Weights of a small transformer language model.
Size: 17 layers, 2.92M parameters.
Architecture: LayerNorm before each block, biases, tied embeddings.
Training: 159M tokens, 5432 steps.
Each number is 128 + 24 x the weight over its row's rms, rounded and kept within 0 to 255. Layers, rows and columns count from 0. Numbers have three digits each. The size before them is the row's rms in percent of the matrix's.

# layer 3 MLP up, 384x128, rms 0.086, rows 334-383, columns 0-63
054:105146129136118151111182153084116125125173120127158161108128137134168105173106110156100152102132127107140133111117088143122090151164107138147153140080178153125128103132129138122129128116063121
065:116116130124146126112122139123110132118100106084133144135124155125158151135081127165098118135117124142135126108148148083116093149117104166157158154122133131104130128095103147187097142135095139
127:128157106143127144125136175109121159114110094140133130122117155130131168147124117145102145130130119135134113112116098157159134145117143170161165171122135194161100124093100117135129097125123124
101:134101156122091130156127151124120078185111126116118073117142113109148091114159117112115146136117163150133125118141115097138133178123130155124183166092153148140132099094103119145146111096114104
096:146148112101164128116147093135131115155112140114157148127141111152180089093137132136166110121096146139115115096132107109119117145150119154126116147115164127096102109141078082136154141097122083
072:095112125114161134079121143051111080167122134093157135068123127134145136144097125155127172117136147123149120131168134147083083126120119145158180103112166150148158117114127083078145174140110138
051:121099111089115124111124141106104127152112151120148117102129161136134117143120143155146100107101123106130152105116126103089108142131098151130146106120144132186126152107119098139136168162115160
081:103092125138134155112148110109118145151124140140153119126148138134130138115142096147116097108094138135108130095162129131115080176156111125170163148111146134115075116130107152122166140130157153
101:103116136100121166114149125151128096128136125057128150103090127125157159136140126122166121133124123114146130117138150145107130119137086151156111168115168116168130116149100097123127183133098087
107:155144130102147205149147116162072104097146112150160147155135109137146104092140086106143186118133139150160145127129145142142117125154092149135103105122165119160116124128124119112125114148118129
103:150145116135123124128147130071093142131108130104106106133119122132110118126101107194140148120121101125101123084197152107148094144110162156126157117088089120143110168178112147135139112153139100
123:166106112104150084162139112152118087161141143148136126145139112122180094127143126141104143125129120122143146088113153087110109140154100128133149115094132132156124149093119143115114145105149109
163:128150139170127116099118105129072131097108130118122112153150118174144153165106111127108168114147115133101143133122153154095131133148115134142111119133127112126117110167150130150120158169138190
131:103137103150135101135143107082084142126134132115131128123136124186136083157137099157131121105135150141105130132128138116136111140130116144113165108131135152143134121149095124133117128180159122
077:134123122118117121152132124104139137147158116143156115098125158130135155138121132128116136121121143124161134098195123108106095149130129119141138140122156151121103147114145125118139173103128159
070:103116099091139139111109127151137096138127173112155139137122120134141126149113104107120124075119173119161148122136122137100085108146084146121155124125134151178104121115126106132151121108126148
079:125137138168156137126114115075128185153135115139133092140127113125106197116102115140125127076122155146122136069158112075108095116148100154118099109128145149122063149088138118151132109158116118
055:122077133139170157117144119143100098130135159095149102112098122126168123092126104137148155107131134115130116133125135130096090140142123173126122122114184084153129117105113129126126142125126127
061:096117105105164116122089143123122119158132108101184128149081092162143135160172085160083129132084143146139127126136116092089064133141112138121113172117136118164111148117135128119145125112115126
133:141158095143125121100113095106120119188105126151178128133147165146130145148102097145104123116132094152100110108163102143127072151108153126081155128098116193148082146115138103123168146122130126
119:104156115124144154110181098134149123126160137094145143151113135139131123107158141110152095123106143114162113117142124115086123129173129115120089148130150111093114115044115110088138132153093104
056:130100145165173159071147112083139127151119105134091123127114121146143098134148104155135159120107151172155135149145145101093144179095141167148153160130155136103105111109129138119140148134128107
132:142165160125132204111145116127059109082134119139136143145137123172148090104125111109123114113123126137181128151166119111154122144148102129153144149124128117185135106151170106149133136150101161
153:148107096200157177150114107117136135150125123144166130128143131135180104144116082105144141120090169122186142114120134091129041130156151123128114160093145105138125129110141140140128132130101166
099:167136091176150124103120123137121103101116149122161106115121138125206088133126113128139148086105156160152138097113122136137111154160137126153103139088148151121122122126124121122132140146047139
061:132139129104149151083101104096105096129142149118142149150119126172141097116148086100088133101083134140146135133152132118114114150162118137158159139104138143150120127109112083128151149101118131
126:132169180144137148101142119040147095115121092155153156125137178128138124152109096134116142123148120129141107094149167064133099157104132114123118113119138145142101135101159125157135133176101128
089:140129134142144150153137132125134095102129125137148155156134148130151082123131095126117091097127151160159138102167124140087082137133126139124120132122151149139083128077106146120134127111110140
063:096097139102148150105133130127062129178116136077170184120120110116126107095125142135114147120092135092146109137133136119097109144135135159131148153116156120102082119150162095133148160144126140
111:142128139129128152099113097105150123148144137157176081138147142173125104083172061155147110115151112108114118084127095166100097163126095134123142124135146126151074119099124109125153128104148097
124:088185088084102106168138120101114148136100151116139109180103123150126161144124096168120142118122119140110126126129117140135124128157112171107120100085144132125109100120152058168193131160156123
055:162138060107144194082147129122123117140124136114152136122089115134155096115133143140113155129115130178130098084128140128117109149153122179144178102116116135179105109116134139118130154115101124
109:156106091150133119121141080105100136168152112140126159140125141117142150155120120197167117114138158149109153105116146078143105131132165137169139155098113098190131147118120163162135129143099129
128:103157130121135166091141146136128082145118092149134147138173138150127124130168052139069112125108113160133126113139116090137118214121120132113189113116156139115049097122158120122133151114137162
093:138103102160128106150171127143124064162154122181171135147131153099160149124144153127101166130093191134131135093121145105129088118129143110137128132113134110117068135143103152148123136149114134
096:114151118110146159097143105118117117123108121124133191137123157157143126149135096146128176109117102144140128120153128101130128152157155163126163104095143132140117131158128076159112147185168142
056:114123141103151180111135139092103147177110099128132134167126152129148070144144099112106137088106147129158140092130106112130084128129118141118160195089143137163128082115134093147155152166119112
131:110182066111146144091167161088101125094123126115134124122131167120113123129128103129128105130122104111118107129133132169114116136119129128143166125144124196150103094139134108100168116154171100
097:108135128167162122149131165090123152135098104118143120145137135135152107095087118121042103112126155148108101152156146110150123123163163151141183129117124131120132099086122110174137108147135143
121:157126123122145184148163099140098082097149142145132109124120129127113075076160100111136163123115146158159137145126173157139128129175076172132120122109137175116126169103136099093115125117091143
068:085140120124137113108133138110083107130119102102184107123125118168140092129119075149109124126129101105107143112149152132111095193093111148120116154123150129143113132126153077118133177154162130
045:119112108163186169107120132124156123144143145106168134130085156133157132088101145122115160115112161143099164101158133139096124130148128135141161145069185126153108150117149098152151121111085160
136:105130114136132153123132130070122135191138089108141113134140178131140169140127126136092139125138125140168115140148116092136115144118149142158144108093123101129115091075137087157132150090178138
098:095088112120127167155179108120139098091152167079121107133116150130113128120158088115142131123074122131142132127146215161099130173150135148117145122087152090134143139127135130101119157104151165
123:132145156144137153119137128125129125150130147124171127156107130146115101111160106122157165117105127141145119069153130115076072151132137124159118139138196141111093102080145111139128129145104128
060:128088153104130120103132108107121103159152101138126144138134168134163136141088123158131135064111141146101126117161088145082122128123121186147127133101126179112096127142159098123129122161109158
044:089107118156152136111121107118126122148140138123142108142165138104157143145117131113101117120113164130144117090124140134184100142146092108146145158119145105153110156106145169132159160117102150
129:135116122149148117133095179091086152150134124136169175117112144125148171151108129177103123106138124170140131124134138135134084116148164133109153151108111117125126156095127134126129114090142118
134:140112103150145180143076118146171115161129136136181120114134184118145133153099108110094136118104138123169120125110153103109097154167121097166159160135146094139124113088118121086129143146106148
139:098164101105089117140130126138140155125147088134149181107133160161186174155119151128116129118112130127092103131153118141064137130107146164118120114107151143144113154146132142088138193123147147
# layer 3 MLP down (transposed), 384x128, rms 0.0735, rows 334-383, columns 0-63
040:111091146146121100157162093077134172093148138095161135122115174112147123112102091135142118112169101130129111145138137163137090128097093156121106149154116170171151160135123124137125114107099154
051:115091093123115167143089159125123178150111140123121151137088124133136139156106127149126118135164099147092153141114101148124117125159072127147087134132114130153146120140160124120091153160129162
128:093149100132138138107091132104127111137148109132130085101096130147131115131106145119143131151142132182070118116135174122118114112149114144130157151170117170149101102095140135118126115134107073
094:125077147106131153154136121154114116147112142147140174102146155114152132118175121100144155134153120100147143122140155098157149163170120136153180132167142124143174129107132116121130155109138138
089:152125123155128110115121151141125109147134146146137154100097146143150127147106150113215146132086090130112089120150133138130088137118150159094154093145146133121164125090181123180140121124124154
059:086109163064107128161090149135137132191135135157128112120100162114090111129102138109092143131123116107095116121154128118145099092103125089162117134099143155144165150145142065144124110128153157
037:165111130127093133127141100095081151092154129145107183113110129132119119137103136106132099142153142135137126167140083146086135139116126168131127113138116130203174077130127107167155107128126114
066:152147194126119171129140145133111138137128131100139143098158144137146110163148128135114155111116134128136171141123107157179120101102114131158134150143104098108170148110086165076123100135106109
095:114146136129088103111085156144137143137133130127119200114153123082129133086135105132120142141125148118095111134132129159125123156174117144153141109138133138144102092107142098161144128070146151
103:131119154123141114105124109141103126195131132124143160138142080141138149147091132112126157129159136079185127137125133182102109136136129121129190137117104158135131106116152156104135137130131136
110:157097145092139134118102115161170161133173135124133179096135140156133137147147087131134141087147134174146148096104140118121100117150083137125124085141128164149125112095129123094149111117102152
130:089121170112132101131084130107158146146126149144115120090121148143140132073106136118099120102128112113119105122140116152109099125177157148072122115189120147137111109163168139102145114141165157
180:145154137122158151146067126134142118107124153166146124112158134153099088105112107100119151114162163122147130134156130128115136137149125106146176073126151110113129122172116139080180108159125118
125:125121123160136132095178122103163171152139080133157134134112159095112088080138124133112100115147117109142125161140138131135100106115098094141164146139152140104131127143116161102162106160143133
071:156120122101128149130149108148091166132148097125128085116066141040114136111103115136185140134161160135138102113151105151161138116103132121145138117118118118163117141138121121081102157103114132
062:108093128117108115118109147118071105131123178132154091160118138112141140107158117150112141119120167120131135112152125158114135125163140127146151150134133114135149093111132119102152079161174109
074:147124054127126120122144108117114158087119169093174121157163125106168137193132148144134146108124140083101147106104108137146138143097139140157098160121151091128117114115107098155128147123106131
045:124129156097096130144126115104122130102128135117160131129111151146119083145155158148154125159114128110094114146079117178142106089134114121143136138135118179111159147108147115151115090144177115
051:113116095109176177104138114117144130104137131131114166115084125082093120120158127131134135120128120113076160115140139131176168092138186129122140153144109131144175110136093126132121112130153128
148:145114161114132123150150128148112130162117120118162088116069122126141145154156099146136146138116110112119141121154138134104166089117115129138095135117134100141157136131137097095088159104092194
108:117111129122156123119145107124108198115184123110155149118166120100149118078109084117152144104104134125107125146113111075111133112144111137107127106125106128139121172141131094127136146116117182
044:140134117107108064117112144113114149123123106136129131134113137162187137146151124131103149155168106112137118102093182104161138148184094143134163118174093156163093133117176140121145142099130116
115:125115137136106134144119093131162077171112142122137175133115153134147146152151134145139158131142125144108133093135130159073136154166147115163137111132123147162104105100149159146147129163177131
160:135142124123066097152120129140180114137102112147142071154100159133105135154125120124126119138079079079075118104126129122078116166149106068134152142133124142129141114125117142155164129131144121
095:109137121136099108117106191123152115141117167108138098155109154148145147118125129128130134107061135133106111117145147154080093132142112076129142130159146134141158128101129170110134105156150134
046:162107159104124169116156126127072150134115136115146131143113130139129089128121163161188163104164160119137139125133159114183134120107119126120123085148157113157112134097160135107156127141153126
141:106178105123123115135107102104171125165112151104125140107108113106147126154105145125116105125113183144125116143121161082158059121100113101172116116138147160143134138118174160107140133159110086
091:172131101165114142144119122111126147101152123113141090119093121179149146117147094115152085135131130127082109131152157147111108184113123114150152157153107114158172104108109119076151131142145161
051:156159103133115126110168133137131087096114102160142130112139151084132106101162128151131096128136141117107141138130134187149147139139118126082106166148140106128154130159118138107152183057130141
113:161154131119097161128063133157130119112130188133104099082129081134110100131139129110127130152108130124142131160170138159170115121160155110151117109164167141144154091122142157133123118121109168
127:112169122143128092107154140125092137127113157162122120094122129130162173096131086142099135128166158117158127117150103142086156099067102156148133113117110147172157151162151131132095081116143123
058:150095115119127125091140140140164090164148117133160151113133163177132140093125123126117184143146083112107096103126107123153157138134151120126112079151082153129138122106162155146151119124157116
104:111122112132123133148099133090131122156159112149140151125144118134130108121149141114133131104136132117105105150149144154150101115140101130089103130105166120137112114146169140123154124045113108
137:179070110138152149102102139151135101117145107112127126150109102149146108060129124131137151155151159128120133137118139122146151128102100083125135147161149128130107111153151107130131115184137170
091:142153165103137135152094099159160054093154160112069152079110170157113150120111082109106155055112127119134112136120157139111097115146134164162108118115123133111139136139107071118162098142101091
079:134097111180151116122080119096091124104149140105154148097082125170164142186153112074119106142166102124121117128117116123140082147116149120135137112124128145144159158118168133140144121086124126
045:134116165073130131186116122091114157102116091125165094130138127109124129111144156122088144130161085131098160109169156146159134112147132161122153117148157144097194133085132077155161141162130158
126:113155145092155124129155155111137143139174119118137113133093148138108122111101107105153120148129172126136141105184150099114131145140162127132096129154093129114148121135112121176130135082106118
098:152132105141163176147145149150125091062089138106099146169144125120149096172085136136138096112107149123151162135125119100164110130158091123110135103144156121127132126115106160116136109126152095
109:145115125090143124059116153092097064143122135112157163137107078110149173090138127101094155102138148145132127127143150085092105108144112102116141175115136111151156119140158141122109097126112136
058:134118112093143116062141118142121133154126102150145145156148072107115106104132102100123075124157138124149122123149068128170145076146137107147137151134179140168137134155119134121133124137121133
031:164123138124178125063142153144099128144170137175109150149139151105087132097118109121161157158147151136130122116134146119115159129151154105181140145161134130129128099104126097089138118168129149
151:112130124120103133097125165113138134085113155122142152121134162124132149095133095127090151098133156131139150174127079103146128161147108123139157088129164126176128144083141156165125070138137133
092:134083106120184128156081160107140114148154077135143152159145127130125150157133116106095081144126128136083118146156079123150143105160156134121118152097101124112108133114120105138144109135071138
132:137132165173117067128108117136144123163103154162104137122110097126129134121106115118113132139157074127122138125123156109139135091174138095097100121123134083105124110084185125111140184131111151
047:102122128101101133112126157133170131078124136089123115124120147133169110067115129100106119132129108156106116111123127148088107132135142141141128146138142167114109133110123129156151108129160151
027:123132099095139100125126148126137120097171162113165154147127145086159191125107141143136165143142140125103112145133153141131145133138126150125138124140159155093128117114128147137148148117127127
132:161100097135137136125150168127124103103148132147137156132125105105155137150098151169137103116106106129078123130159114141175120124161124143108131110151132153129086129135099114093166083108131100
147:159096176115099133153095126151141085142153127132129075162099149118125141113103074146134124138125101093075134103147128126113134131152112080132140136135159120101136118135100122168118119134134122
161:127119111148140125143161096116134151136111089123144146131085110154072116110110123092163093143141126101163131129156110139121098144107147142129082122128125163161090081139152138103142128086127136